Part of a small language model's weights.
Size: 18 layers, width 224, MLP 576 SwiGLU, vocabulary 4096, 11.9M parameters.
Architecture: RMSNorm before each block, rotary positions, no biases in attention or MLP, untied embeddings, normalized queries and keys.
Training: 532M tokens, 4060 steps.
Each number is 128 + 32 x the weight over the matrix's rms, rounded and kept within 0 to 255. Layers, rows and columns count from 0.

# layer 13 MLP gate, 576x224, rms 0.286, rows 396-416, columns 112-223
[[128  96 101 126  70  83  79 171  97 143 111 127  58 190  98  89 112 155 150 153 139 119  48 139 101 154 135 135 101 155 115 143 205 150 142  96 190 137 171 115  86 169  96 200 138 152 149 147  72 182 158 190 154 156 142  82  98 155 119 121  96 134 103 111 157 140  67 119 116 152 187 144  63 120  75 118 129  99 119 109 150 112 150 165  95 106  54 132  94 150 134 103 141 124 132 109 153 128 142 157 105 103 147 108 131  90 128 150 104 132 137 180]
 [123 151 161 155 168  92 100  91 126 147 146  97 156 134 202 127 195 140 101 110 135  88  95 165 154 126 108 113 154 137 137 113  71  82 146 127  86 152  65 143 136  85 105 110 141 171 162 255 163 103 145 122 150 177 167 156 150 117 139 140 162  84 150 151 123 104 109 145 115 120 188 117 100  96 118  94 137 102 117 143 155 199 123 135 142  97 109  98 135 197 180 181  96 156  40 182 185 143 127 141  72 127  94 121  32  88 181 232 145  92 157 112]
 [142 138 192 173  88 100 115 113 134 112  88 137 166 113 163  72 119 113  94  81  48 129 192 150 154 159 165 111 171 149 131 102  94 158 127 108 133 134 138 160 156 102 101 140  92 106 135 153 133 135 180  77  94 152  53 161 147 108 114 110 166 138 116 129 190 165 101 143  83 107 110 161  78 142  84 132 177 130 158 171 132  80  96 112 170 124 183 156 119 176  89  66 136  92 147 172 141 131 111 204 122 112 105 152  80 148 194 107 100 130 123 149]
 [216 152 151 170 146  79 151  88 100 149 121 157 130  50 175 143 111  86  80 131 113 109  85 144  88 144 135 126  87  49 118 164  93 142 178 113 141 124 113 159 125  94 125  85 120 126 131 119  72 183 107 139 165  63 180 103  68  82  72 152  98 119 119 161 159 116 154 178 101 149 133 120 103 141  94  96 175  54  99 149 182  71  94 119  97 197 132 123  84 111 132  92 119 110 160 141 123 114 101 120 138 143 158  81 173 107 172  94  87 132 103 107]
 [216 174 125 156 132 146 128 134 145 143  85 148 128 116 109 139  82 154 111 110 109  89 103 161 129 114  94 133 210 148 126  65 111 139 128  96 146 166 145  62 139 127 107  80  84  79 141 132 116  96 102 155 101 130 141 192 154  91 119 143 139 162 111 131 118 127 187  77 168 113 171 131 149 142 136 118 140 114 157 127 116 115 179 156 118  90 179 167 143 107 126 159 132 118 159 143  97  99 160 175 101 107  90 115 106 105 158 143 159 114 142 120]
 [130 125 134 114 123 126 106 153 115  85  84 135  72 113 108 154 109  98 186 100 123  36 136 110 156 155 104 162 139  88 117 104 141  90  47 145  90 102 128 171 147 114 136 138 138 133 224 108 109 123 128 122 132 110 156 118 189 105 144 138  99 123  81 144  95 127 100 127 107 141 130 162 148 106 147 101 132  88 130 120 135 154 138  87  85 156  87 108 165  96 126 111 134 129 186 170 115  94  82 170 124 196 157  77 168 107 163 154 153 155 165 137]
 [159 185 119 114 114 132 150  90 135 127 146 200 105 120 172  81 115 101  98 162  98  89 133 137 104 166 157 148 155 126  98  92 132 112  65 178 106 154 129 134 107 116 110 103 147 115 124 116 115  85 204 100 132  92 116 128  85  85  81 160 190 144 116 170 175 115 162 165 152 102  83 136 192 146 180 161 168 104 145 139 101  97 101 128 160 152 129 139 119 140 124 131 152 135  89 158 145 120 127 127 132 172 152 112 173 162  49 131 162 118 163 155]
 [157 100 121 137 114  93 157  73 102  28 132  72 135 120  77 123 138 159 140 113 110 135 160 136 134 130 149 122  30 108 117 114 112 154  71 131 130  88 111 147 111 105 123 130  84 130 163  64 153 123 116 100 160 141 157  71 164 120 167 107 106 116 152 115 141 175 189 108 144 144 132 107  60  88 108 146 123 170 149 170 102  89 130 107 151  63  77 121 120 118 115 150  72  85 129  75 113 198 110 150 106 162 119 162 116 159 142  88  50 130 124 129]
 [110  88 130 125 140 119 136 130 128 163 103 129 136 150 108 109 115 113 114 120 163 168  91 142 145 171 151 135 125 135 150 119 106 155 116 136 123  54 189 122 162 134 123  86 109  88 170  63 177  77 111 129 130 121  50  75 113 160 118 152 109 153 121 131  96  96 146  88 141 116 156  56 120 107 121 170 184 119 124 152 137 159 106 121 122 111 138 134 132 162  74 107  94 105 123 125 158  97  94  95  69 134 170 126  60 119 136 173  77 107 122 152]
 [167 117 135 138  58  71 136 131 164 131  76 110 120 136 133 118 137 167 146  75 163 152  76 110 175 115 100 107 123 113 162 120 152 120  94 134 128 125 102 119  99  87 168 153 147 108 150 107 163 180 153 146  62 124  81  92 118 140 143  84 159 105 137 136 127 127 151  88 115 142 187 131 107 172  73 124 140 205 100 180  75 103  53 112 127 137 128  83 195 125 144 162  98  97 101  65 151  95 118  99  85  80 116 131 134 132 150 158 123 129 128 147]
 [144 112 177 140 111 183 179 104 153 109 151  82  84  82 143 148 104 172 126  88 178  66 178 171 155 124 160 102 121 172 180  96 121 130 132  83 146 193 138 139 106  94 196 112 148 140 121 103 103 217 101 135 172 169  87 129 128 102 144 136 105 132 156  91  99  57  93  65 114 143 149 163 134  73 124  84 113 144 134  81 191  79 121  82 118 172 106 188 175 142 112  90 146 137 106 102 137 158 202 147 144 107 141 153 123 174 121  77 126 161 120  96]
 [124 163  77 150 179 113 108 109  68 188 129 164 131 147 131 185 172  83 116 134 143 171  81 127  62 127  89 120 136 118 106 151 154 195 156 104 113 109 128 190 116 141 161 149 174 122 156 171 122 124 130 173 171  97  88 146 102 163 105 116 148 130 174  65 158  87 124 121 112 139 108 105 156 140  97 157 135 168 171  92 143 106 137 136 116 111 124  87 138 129 156 111 107 130 114 160 114 143 108 107 164  45  79 133 136 135 111 135  91 147  83 103]
 [135 129 129 138 104 151 182 155 111 106 145 148 132 108 123 176 128 142 120 132 141 134 156 137 148 121 151 117 156  82 132 134  61 121 130 149 115 121 143  81 160 189 128  88 116 153  99 120 153 131 185 153 171 137 112 139 101  53 135 131 120  99 110  91 128  87 128 112 104 132 127 126 126 105 199 127 136 132  67 121 161 153 190 138  96 123 122 105 105 102 100 142 120 103 133 163  59 170 138 153 127 134 186 104 151 129 100 157 101 111  99  38]
 [112  78 150 138 123  73 144 142 147 137 155 116 146 107 125  83 111 129 114 149 152 168 117 134 194  97 145 135 156  87 112 165 151 102 154 166  82 116 111 162 141 147  91 116 169 164  89 154 149 101  90 111 155 118 115 169 115 137 102 125 144 163 124 144 120 116 133 152 125  87 127 137 120  77 127 170 147 105 129 156 125 123 168 152 176  87 109  69 101 141 130 138  93 112 132 169 156 139 154 138 115 171 119 137 124 172 152 155 130 122 139 134]
 [152 177 121 162 139 142 146 121 154 124 139 176 163 137 124 175 110 146 139 133  69 103  95 173  89 134 150 157 107 151 176 106  70 103  94 170  62 134 103 141 137 101  64 153 171 119 114 120 118 144 176  75 142  45 148 133 124 152 131 115 141 128 162  75 148  64 133 104 129 101 103 157 137  77 105 115 156 151 151 189 106 137 104 148 145 156 147 127 180  91 149 108 173 158  32 166 117 110 163 141  75 140  68 158 113 158 150 139 113 170 136 109]
 [167 100 131 142 112  72 132 125  97  73 138  86 164 155 141  92  53 202 125 128 141 121 137 139 145 153 119 125 159 187 106  80  97  91 102  90  59 107  64 122 178 166 116 132 115  91 204 105 115 136 104 152 107 137  60 164 120 106 131 109 165 100 123 141 118  75  78 132  97 132  81 148 167 124 110 122 125 133 111 120 134  64  94 166 111 104 156 174  94  55 183 156 144 155 141 137  95 146 111  67 122  99 139 107  90  98 136 125  67 103  68 145]
 [127 144 147 126 118 102  97 110 116  68 134 132  80 110 107 147  76 118  98  72 130 165 134 150 133 138 169 127 121 144 124  90  92 132 139 143 138 105  74 146 122 130 117  88 172 113 131 162  43 110 137 100 162 155 122 123 124 168 123 155 138 137 178 120  91  92 147  97 110 166 150 158 142 101 152 129 147 173 131 150 118 104 144 141  98 131 116 136  98 117 158 111 146  98 130 160 149 135 109 114 146  70  92 111 117 126 152 185 123 103  47  78]
 [127 178 144 168 150 132 121  89 207 119 113 149 152 180 112 148 178 145  93 125  69 110 147  78 175 129 181 131 118 105 136  94 118 175 162  66 151  89  94 159 116  88 140 142 107 127 113 130 131  91 104 153 116 108 128 141 148 163 115  59 139 106 191 161 106 106 100 190 134 131 165 100 130 165 112 163 148 171 147 147 128 114 151 132 167  87 108 101  59 100 112 111 123 153 133 126 130 113 140 199 101 119 167 130 156 171 144 107 108 167 145  63]
 [147 103 128 129  99 154 125 141 138 114 179 109 172 121 122 112  60  76 119 122 124  86  95  99 179  94 180  96 125 150 147 152 200 126  86 130  80  73 156  95 101 127 142 120 100 120 144 101 115 108 134 154 116  78 101 133 176 145 149 112 118  68 127 163 134 165 140 174 112 139 127 145  93  55 118 173  85 145 112 107 140  71 124 109 158 104  42 114  88 107 118 117 183 127 183 155 118 101 124 163  59 107 171 140 119 133 158 150 152 120 183 197]
 [ 80  87 149 122 145 134 116 145  86 105  89 198  80 149 133 140 118 128 189 114 115 104 114 116 144 180 134 173 139 171 165 139  96 155 143 152 150 175 152 127 163  93 130 101  91 101 145 153 139 120 124 135 147 129 140 139  91  71 123 142 150 117 131  97  79 217 165 161 147 126  99 157 103 114 132 164 127 121 168 157 107 153 110 112 159 137  78 152 167 132 107 168 115 157 107 119 130 117  94  82 145 188 119 114  53 157 109 114 139 128 127  88]
 [109 144 131 104 110 166 109  97 173 152 125 128 137  97  92 121 164 125 168 191 148 144 148 154  86 122 137  46 129 146 120 148  66 143 135 111  78 109 145 155  94 146 124 152 210 130 169 133 140 147 127  73 125 167 132 165 135 126 160 125 120 131  85  86  85 175 106 193 135 141 114 126 137 106 143 136 155 136 132  89 126 136 165 118 130 132 126 124 127 145 173  84 152 144 171 165 164 121  79 131 148  94 106 137 111 122 203  82 126 161 170 152]]
# layer 13 MLP up, 576x224, rms 0.309, rows 396-416, columns 112-223
[[124 121  97 146 113 126 110  86  94 155 125 147 158 157 174 122 178  98 128  58 134  95 114 133 101 107 104 106 127 156 146 113 119  90 156  96 156 109 133  78 136 161 124 122  79 149 103 142  59 134 144 137  92 141  65 128 126 157  95 110 108 129 176  82 124  82  70 118 177 135  77 131 123 188 157 201 151 141 151  51 126 144 144 154 144 182 118 143 124  59 184 124 136 141 197 152 199 148 134  82 121  34 131 125  85 115  61 127  99 153 147 116]
 [144 125  82 173 175 107  98 163 121 145 120 100  67 169 180 136 125 153 128 145 109 163  86 171  93 101 106 120 110 168 117  83  77 121 130 118  83 115 140 121  82 128  97  98 147 107  86 190 176  92 119 129 108 167 177 150 161 125  96 114 133 139 126 116 117 144 134 100  86  62 124 138 114 148 153  83 127  94 130  66 156 149 116 162 146 109  83 127 154  95 157 160 150 120 120 166 105 162 147 122 150  84 196 145 108 118 117 154 119 129 125  96]
 [135 125 153 119 101 139 117 118  79 153 180 109 174 115 167 141 126 102 121 114 138 122 160 106 171 118 109  64  84 135 205 141 139 117 125 141 129 160 112 173  96 202 109 108 137 120 131  65 139 171 173 174  86 168 120 140 115 120 142 162 165 165 135 141 136 136  69  98  78 162 167 175 129 143 156 107  95 202  61 158 157  60 153 182 142 129 188 160 105  95 145  96 156 122 114  82 132 148 133 128 140 119 106 126  66  53 133 115 132  70  98 103]
 [133 164  95 153 132 133 150  92 114 119 166  78 114 126 128 217  78  99  99 134 117 113  78 175  66 177  87 133 143 159 162 128  76 120 132 167 114 127 155 151  59 102  92 105 134  78 152 162  81 138 109  94 162 139 170 192 137 160  72 125 120  76 144 140 111 143 130 136 126 111 163 159 128 129 115 130 139 170 132 150  77  83  76 117 180 149 141 140 101  64 145 137 101 127 164 113 133  92 101 117  77 116 138 123 142 106 154 170  63 141 154 176]
 [134 142 113 115 138  53  86 170 167 177 101 121 136 144 122 120 186 147 157 147 139 169 147  91 117  89 169 128 111  99 136 158 181 118 144  75 122 107 109 147 112 154 113 139 151 117 149 126 169 143 136 110 108 144  82  61  70 105 100 148 144 138 114 181 180 140 125 161 108 104 155 121  92 138 132 119 155 141 110 125 111 135 136  91 137 115 182 106 147  94 124 130 116 198 124  93 144 124  70 122 211  90 124 126 133 109 126 107  71 109 146 128]
 [150 127 128 160 115 159 134 142 124 150 102 209 171 138 153 201 172  82 150 163  96 145  74 157 128 156 151 156 157 140 158  88  74 137 109 146 116 150 154 105 151 126  66 122 175 119 174 165 129  99 147  60  62 127 181 145  86 102  77 134 138 144 143 152 147 116 102  55 143 100 117  95 190 134 144 177 189 153 116 187 111 163 116 115 170 152  89 167 133 119  99 121 109 190 102 129 138  81 110 117 110 138 116 121 147 158 126  95 130  94 124 143]
 [112 163 116 181 107 136 120 107 122 103  91 133 114 177 139 169 173 146 117  93  97 122 145 129 133 147 120 125 152 151 172 112 227  91  86 175 152 118 105 105 135 122 112 113  65  88 147 131 102 138 116 124 136 105  95 125 103 111 160 175 184 143 125 130 140 136 112 175 170  72  81 119 132 169 158 132 202  90 161 101 123 166 138  85 173 160 105 119  65 165 111 117 155 127 117 157 147 125 140 101 136 152  86 121 138 112 128 104 148 123 150 143]
 [150 138 101 113 156  58 154 112  93 190  91 142 154  88 126 109 170 123 127 119 133 121  90 157 129 121 196  82 146 122 176 104 117 186 139 110 136 165 122 153 156 144  75 142 156 122 120 137 107 156 147 161 113  95  87 104  93 150 143 120 146  96 182 126 176 147 114 145 142 129  42 124 118  97 221 148  85  97 129 155 130 141  84 175 116 131 152 113 122 131 119 106 110 113  98  76 153 163 156 118 107 160 135 104  88 174 187 137 112 150 108 164]
 [139 156 131 102 114 139 119 154 133 154 123 156 129 177 128 154 124 150 120 131 165 133 129  79 128 136 170 110 159 136 186  93 119  94 134 134  87 129 131 121  68 166 159  87 147 153 118 156  72 220  78 147 163 191 108 167 101  99  71  87 139  88 136 100 145  95  84 164  93 167 116 110 151 112 103 130  83 158 127 119 136 113 104  96  82 113 144 113 165 180 129 153 213 154  92 124 127 119 128 126 111 143 160 131 164 131 152 103  97 161 127 122]
 [ 96 110 185  81 104 107 179 129 176 118 190 173 126 155  20 123 124 145 110 142 150 136  64 136 124 183 117 158 174 162 189 129 140 149 194  97 164  78 135 142 159 124 197 115 118 180  97 129 111  81 176 139  84 121 132  72 135 112  99 166 123  51 110 159 118 184 178 118 135 137 102 152 126 101 138 150 171 145 121 141 175 159 111 104 149 118  76 127 143 121  75  73 118  69 101 142 134  89  85 120 134 111 153 114 106  61 179  73 117 124 126 137]
 [189 132 166 105 152  76 156 189 119 180 160 131 103 143 187  88 117 153 109 154 112  82 133  71 149 122  96 126 138 152 140 108 136 173 108 155 178 177  92 131 172 161 161 156 169 150 154 173 104 150 199 129  67  89 143 118 149 132 123 143 141  93 131 188 129 121 153 110 150 117  98 124 118 140 170 130 133 115  95 160 108  94  89 197 111 121 190  91  81 187 118 176  81 162 186 124 141 133 127 164 132  96 117  94 187 118 176  94 197  84 148 100]
 [155 136 140 163 141 128 151 148  67 160 189 113 121 191 158 134 178  83 113 100 214 154 150 125  61 146 113 157 120 145  79  86 136 113 135 139 136 149 138 139 106 177 157  88 102 102 145 127  89 118 141 186 167 190 102 165 117 171 162  67  73 118 144 100 104 151 104 130 128 136  98  92 148 205 107  71 162  87 116 109  88 116 135  80 153 202 142 156 105 115 113 135 115 111 120 138 143 163 140 123 135  98 126 152 108 138 129 119 148  80 182 111]
 [106 133 104 141 159 118 181 108 169 120 103  79 106 182 135 116 136 165 138 160  77 125 144 134 134 106 208 134 108 131 131 131 129 148 139 165 133 166 120 168 158  84 141  97 122 140 113 183 152 154 158 127 126 102 131 134 142 143  97 189 104 133  95 125 117 136 114 132 162  79 145 148  92 145 129 134 136 169 176 157 151 126 127 105 117 154 147  83 134 142 179 171 153 140 127 172  65  90  95 112  89 198 145  92 155 137 103 168 104 100  90 169]
 [156  72 125 145 109  56 147 146 131 109 161 154 108 172 147 104 148 153 119 129 170 107 127 152 133 151 113 116 139 108 138 126 180 139 124 143 147 108 149  95 159 123  56 168 136 145 113 142 148  77 197 121 127 147 136 138 157 108 107 148 114 116 126 123 128 132 142  88 121 108  99 130 108 129 156 186  96 110 127 168 102 103 152 193 170 106 137 159 114 141 173 138 114 134 115 109 121 140 128 152  97 130 148 163 119 114 153 143 150 148 130  75]
 [162 159 152 155 156 117 131 145 100 138 168 166 175 139 154 148 111 162 125  68 182 107  98  99 151 127 108 116 113 159 148  73 112 100 120 116 186 174 130 104  71 135 133 134 181 156  76 107  50  73 104 106 152 131 135 130 131 138  55 120 175 122 137 154 151 116 110  99  65  57 128 149 123 101 101 161 112  96  99 127  97 212 118 175 110 147 165 176 112 159 119 117  93 183 124 144  97  88 128 105 102 116 151 161 141 148 140 102 152 147 107 193]
 [130 136 166 112 147 117 111  92 136 153 147 122 169  87 146 166 130 148 141 128  94 206  87 151 145 120 133 106 205 127 117 129 108 118 158  67  85 111  72 117 139  76  92 131  97 110 158 199 139 108 117 121 169 135 129 141 137 124 138 121 174 133 143 132 110 108 122  99  93 176 114 162 177 102 120  66 126 127 102  89 130 113  58 111 126 101  91  86 124 132 139 153 162  76 147 128  83 221 151 127 164 150  90  96  91 120 122 149 104  99 160 105]
 [132 135 114 160 187  68 162 142 149 180  62 132  98  93 108 112 168 144 105 134  94 150  90 106 169 127 132 113 195 108 172 144 164 109 143 177 136 150  94 114 156  99 109 113 157 134 133 126 170 176 153 103  73 155 180 150 162 150 143 141 211 161 140 139 158  97  83 120 105  98  73 148  93 152 100  62  94 105 169 118 125 171 150  39  81 151 116 144 121 138 178 181  84 128 148 127 121 174 179 126 186 100 111 160 145 143  99 169 121 120  75 131]
 [126 115  18 156 181 155 127 157 111 131 116 149  73 135 155 148 146 178 149 134 103 138 135 154 141  89 123 157 109 108 119 206 147 154 136 112 183 104 130  92  63  80 124 135 119 143 124 171 203  77 145 169 150 144 142 183 149 145 183  88 119  87 137  90 128  85 135 118 159 186  88 120 154 133 174 145 110 133 137  74 146 100  79 207 107 155 116 136  90 146  88 144 179 101 112 167 180  61 201 185  98 116 127 139 148 107  99 146 111 132  71 121]
 [140 101 133 125 131 115 124 143  83  53 173 106 137 113 141 104  94 117 123 108 162 107 129 120 110  69 106 162 131 130 129 129 134  65 171 132 107  79 138 116 173 148 166  97 156 153  95  99  85 136 172 147 154 119 181 126 108 130 116  48 107  97 119 133 172 162 129 134 125  81 145 134 127 142 137 161  77 150  98 148 119 116 133  95 134 114 111 122 164 123 201 189 149 159 110 198  87 119 138 113 127 113  56 111 170  75 157 118 165 137 121 130]
 [131  74 156 186 141  79 163 105  78 198 178 106 110 181 153  98 134 118  88  81 119 148 121  96 137 194 149 171  66 154 132  95 111 127 180 135  85  66 110 199 190 104 109 147  93 120 127 151  84  77 105 144 162 218 123 112 132 116  86 153 174 147 133 158  55  68 187  83 118 142 136 160 130 144 116 138 135 124 104  95 146 131 144 152  98 113 100 114 109 175 142  84 171 157 137 164 100 149 145 169 143  95  53  82 169 127 127 163 148 103 148 170]
 [ 85 130 151 122 101 115 134 121  82 182 138 109 137  93 130  85 179  88 125 140 110 112 167 120 154 134 103  90  94 106  65 150 101 149 156  47 122  97 149 161 134 175 129 155  83 116 150  53 131 180 122 158 149  83 148 138 135 138 167 123  71 127 136 105 148 184 137 113 105 159 124 110  47 126 123 120  96  86 138 150 159 159 124 179 190 148 135  99  79 153 122 179  70 122 148 118 176 121 131 120  88 108 103  55 140 170  97 145 130 160 124 199]]
# layer 13 MLP down (transposed), 576x224, rms 0.299, rows 396-415, columns 112-223
[[131 132  82 107 114 118 147 107 100  82 129 150  93  92 166 114  98 111  65 110 143 148 132 122 169 114 125 114 109 160 122 142 131 143 124 159 170  91 125 145 191  98 142 211 127 111 109 106 120  81 106 212 139 162 188 163 110 151  67 185 159 106 121  97 128 124 184 124  94 105 112 147 150  97 137  97  76 106 119  97 113 163 171 172 210 100 163 115 191 117 139 179 119  88 142 105 118 140 105 145 255 117 194 167 135  94 134 119 150  58 150 176]
 [104 165 110 103 186 149 170 151  75 139 156 141 154  98 101 153 122  97 112 111 155 121 110 143 111 107 124 115 132 188 155 108 149 146 147 141  93 189 101 163 110 161 165 128 162 194 107 169 150  82 165  98 112  81 126 115 108 108 118 126 157 159 179 146  99  73  98 101 153 120 158 178  78 136 158  66 129 129  61 140 164 106 183 161 118  45 106 138 119 167 137 117 108 154 123 118 157 164 141  79  80 170 122 191  90  90 133 106 121 161 128 109]
 [177 148 125 139  68 115 143 106 119 169 105  74 102 148  85 113 136  81 112 143 167 117 205 200 165 157 116 116 123 164 152 176 162  97 148 135 156 112 118 235 122 123 117  53 113 195 148 119 147 175 117 153 107 127 141 104  96 116  84 128 147 149 151  91 160 150 153 145 142 146 141 120 171 109 176 163 196 128 190 143 141 146 134  84 205 145  85 178 105 102 186 162 181 151 202 134  66 134 184 111 168 121 166 118  86 145 210 131 101  87 138 103]
 [ 94  71 165 108 135  96 117 147 142 101 150 175 125 156  95 124  96 123 118 110  99 134 164 152 101 156 136 117 127 113 106 143 153 163 129 137 146 122 144 171 120 104 138 104 131 101 140 109 179 123 150 151 155  93 138 118 128  96 117 115  71 103 149  88 109 134 147 139 112  50 124 130  99 156 180 144 116 122 100 166 137 166 117 168  91 134 155 136  92 121 149 174  92  96 101 155 135 130 159 140 120 150 155 134 136 160  95 139 109  81 101 128]
 [140 100 146 107  84 109  92 106 179 179 154  75  71 189 138 142 128 196 153 108 108 127  73 128 135 116  50 106 130  82 125 108 181 117 125 131 176 119 169 106 136  85  87 139 156  59 170  92 141 113  93  89 145  89 116 154 112  78 153 178 160 165 175 161 118 145 142 114 194 143 158 129 151 133  99  94 123  94 176  97 118 129 103  76 121 154 138 160 168 102 146  73 138 135 173 123 144 138 120  97 136 146 123 154 188  87 109 107 155 116 135 104]
 [101 100 175 161 134 135 140 117 103  62 165 112 100 152 132 213 157  87  80  94 119 130 113  75 135 123 140  64 138 147 133  90 165 154 119 119  95 159 146 155 101 153  94 135 120 115  53 195 134 159 155 125 108 167 128 109 143  92 186 190 146 139 162 186  93 167 105 108  88 122 115 156 146 112 114 178 121 145 174 153 160 113 167 158 100 143 190  98 126 133 127 185 112 155 172 124 144  61 158 137 147  85 123 114 153 194 106 130 121 139 156  78]
 [166 103 144 151 137 102 156 159 158 215 135 127 109 117 124 123 115 113 120  99 149 189 169 140 131 101 129 174 114 133 120 153 140 113 132 116 176 122 175 120 112 132 165 146 115 121 144 131  95 117  80 151  80 114 128 104 195  70 103 124 149 131 167 113 102  75 124  66 129  87 134 176 139 148 136 170 131 101 100  98 101 147  94 128 114 106 156 124 134 127 168 159 145 180 148 115 122 147  94 150 172 124 164 108 141  82 133 125 131 160 115  88]
 [112 120 151 115 105 176 126 170 166  80  95 179 116 127 129 111  89 151 188 103 155  71  93 108 194 146 149 142 108 112 125  71 125 126 133 193 102 195 180  89 128 205 119  89 167 116 139 129 118 171 113 194  80 160 141  87 199 135 171 152  84 129  87 126 173 114 183  90  69  92 164 107 155 119 138  96 109 153 158 120  69  12 108  97 185 117 136 164 120  69 142 157 119 138 107 167 131 116  94  96  67 134 105 120 175  99 175 118 115  95 119 162]
 [ 85  92 137 111 180 123 163 101 119  96 126 152 144 126 187 111 108 108  51  81 134 164 121 110 108 143 111 123 108 115 147 169 130 180 118 172 167 136  78 160 170 151 130 110 112 101 156 101 153 152 138 142 103 148  94  74 111 115 118 139 129 111 108 140  95 133 160  84 109 134 143 110 162  79 144 127 133  97 139 163 131 107 149 165 164  79 155 136  94 111 113  76 108  97 146 103  72 105  72 110 106 124 163 120 109 150 141 132 167 150 151 121]
 [125 181 181 166 103 152 159 142 149 150 107  64 114  82 134 139 137 166  76 119 128 105 128 159 122 146  93  69 130  54  96 154 160  96  99 156 161 137 125 117 168 182 127  87 123 110 124 162  86 144 139  67 158 167 174 139 133 154 105 165 118 180 197 102 185 171 117 136 183 160 195 150 169 105 168 134  79 123 156 168 126 103 140 158 117 154 108 204 106 159 129 132 124 135 125 106  91 131 152 122 191 166 111  87 129 154 143 111 132 137 149 133]
 [ 68 166  96 128 126 122 145 162  75  96  98 194 130 109 124 123 108 125 127 141 131 110  64  99  76 157 138 155 159  97 175 157  57 140 119 172 119 148 101 147 123 105 186 120 120 131 221 140  95 189 102 143 123 155 169  89 159 103  58  99 105 135 103 142 140 143 122 103 135 127 147 105 148 214  71 107 116 162 176  56 167 185  55 156 109 133 130  25 169 132  37 144 152 117  99 128  95 152 127 156 103  76  83 150  86 102 144 118 110 152  89  64]
 [124 162 122 146 101 113 149 135  69 100 119 117 147 160  73 188 235 147 112  86 127 185 108 150  82 104 148 117 156  86 129  84 187 107  69 151 141 108 122 157 154  58 115 125 152 112 102 127  91 155 116 124 116 128  95 143  57 159 126  46 128 156 162 129 134 152 161  94 140 171 119 138 130 122 180 119 139 167  77  96 159 160 105 146  85 112 182 148 122 106  40 104  81 146 136 153 144 127 135 108 163 127 158 102 154 125 109  93 148  88  75 158]
 [168 138 161 154 150 134 135 150 132  74  94 123 177  97 167 111 130 126 128 165 170  76 119 104  66 131  80 154 127 118 103  58  95 113 109 103 123 153 151 170  87 147  81 117 126 140 127  86 125 109 111 126  82 113 112 127 151 116 147 169 103  85 137 134 129 170 126 147 143 126 188 152 125 123  94  78 188 158 132 130 115 121 158 141  75 181 160 117 110  80 146  88 156 136 121 125 147 188 136 119 146 119 122 171  79 111 149 148 138 109 110  87]
 [169 107 100 148 152 117 138 135 132  87 119  89 143 130 128 185 139 159 189 163 153 133 121 148  98 109 122 141 127 163 174 148 146 108 102 111 136  97 100 121 133 141  98 132 136 199 173 127 149 111  95 143  83 112 116 110 135 124  80 101  81 139 136  94 126 160 140 160 125  93 130 156 121 155 148 148  98 121 116  86 105 111 137 124  94 127 113  92 104  91 140 167 125 152 155  94 129 126 151 142 143 126 142 137 140 122 198 114 157 142 138 104]
 [114 129 135 168 168 165  59 166 138 111 150 237 128 123 113 113 121 154 139 140 173 108  98 139  89 153 113  53 121  84 118 112  97 188 138 143 137 159 131  63 133 168 127 158 108 128  61 151 153  93  55 150  75 149 164  81 107 122 165 137 166  97 127  97 152 142  65  56 136 173 141 159 170 101  91 150 134 101 127  83  93 128 119 115 120 139 105 109 142 110 125 135 173 161 121 115 166 114 132 151 149 159  89 122 173 150 126 153 147 196  90  74]
 [ 83  85  94 114 175 110 177 132 112 142 117 105 153 157 191 120 124 117  79  82  88 119 134 134 124 148 193 123  96 160 131  62 101 161 141 145 106  85 114 112 188 119 219 105  73 128 100 116 175 120 165  82 177 186 142 178 108 132  91 154 135  78 120 158  96 145  79 134 103 141 171 110  74 114 187 145 170 145  79 114  53 139  93 107 185  64 147 157 155  81 109 136 172 182 102 166 172 108 180 111 116  90 112  72  87 168 104 126 149 174 166 133]
 [102 111 125 147 117 134 136  75 118 146 129 159 111 179  99 197 182 163 102 158 160 107 181 160 112 119 136 127 134  85 103 112 142 104 156 116  99 153 169 182 137 122 120  94 128 194 169  65 141 177 171 168 105 151 126 153 151 113  70 184 174 112  84  90 105 102 145 158 106 154 150 137 109 147 154 122 111 123 111 168 145  94 158 174 150 133 136 155  97  71  87 176  88 118 144 142 170  80  56 152  87 106 136 152 144 197 129 158 103 159  92 131]
 [133 142 175  87  75 109 113  59  77 126 108 114 167 174 142  81  73 135 126 123 123 212  63 155 183 123 150 153  78 197  53  79  78  85 114 125 105 161 164  97 150  97 131  86 119 131 108  85 122 138 143 141 118 163  98  90 108 174 119 182 144 169 130 168 169 157 187  61 124  74 137  80 131  54 173  94  63 173 108 136 150 157 140 160 116 169  55 124 169 109 160 132  91 167  77 155 161 124  93 107 177  81 145 125 162 141 176  78 143  93 127 123]
 [104 175 130 159 139 145 124  85 101 138  45 135 133 154 107 158 121 142  96 131 165 160 177  57 159  83  80 139  78 138 147 141  94  87  86  94 123 145  94 150 133 118 164 128 104 127 162 153 166 176 153 120 115  94 111 153 201 136 151 117 127 134 157 101 178  91 146 136 139  77 135 105  92  70  85 158 143 203 157 148 149 159 172 146 175 130 158  94 111 161 165 103 128 153 107 121 158 191 102 155 165  71 103 150 117  67 132 166  55 138  86 148]
 [ 71 104 122 140 116 168 158  47 119 115 162  96 132 140 125 188  79 144 115 126 144 167 133 110 135 172 112  52 132 192 141 117 114 120 116 159 131  60 134 127 144 180  96 140 162 136  99  93 137 156  80  94 143 148 149 162 173 199 150 147 139 119 121 144 111 156 144 137 140 163 186  77 108  87 142 124  90 109  86 103 156 133 136 101 146 133 172 140 109  76 156  76  65 112 169 174 110 102  96 153 121 173 114 136 110  51 112 129 172  70 193 112]]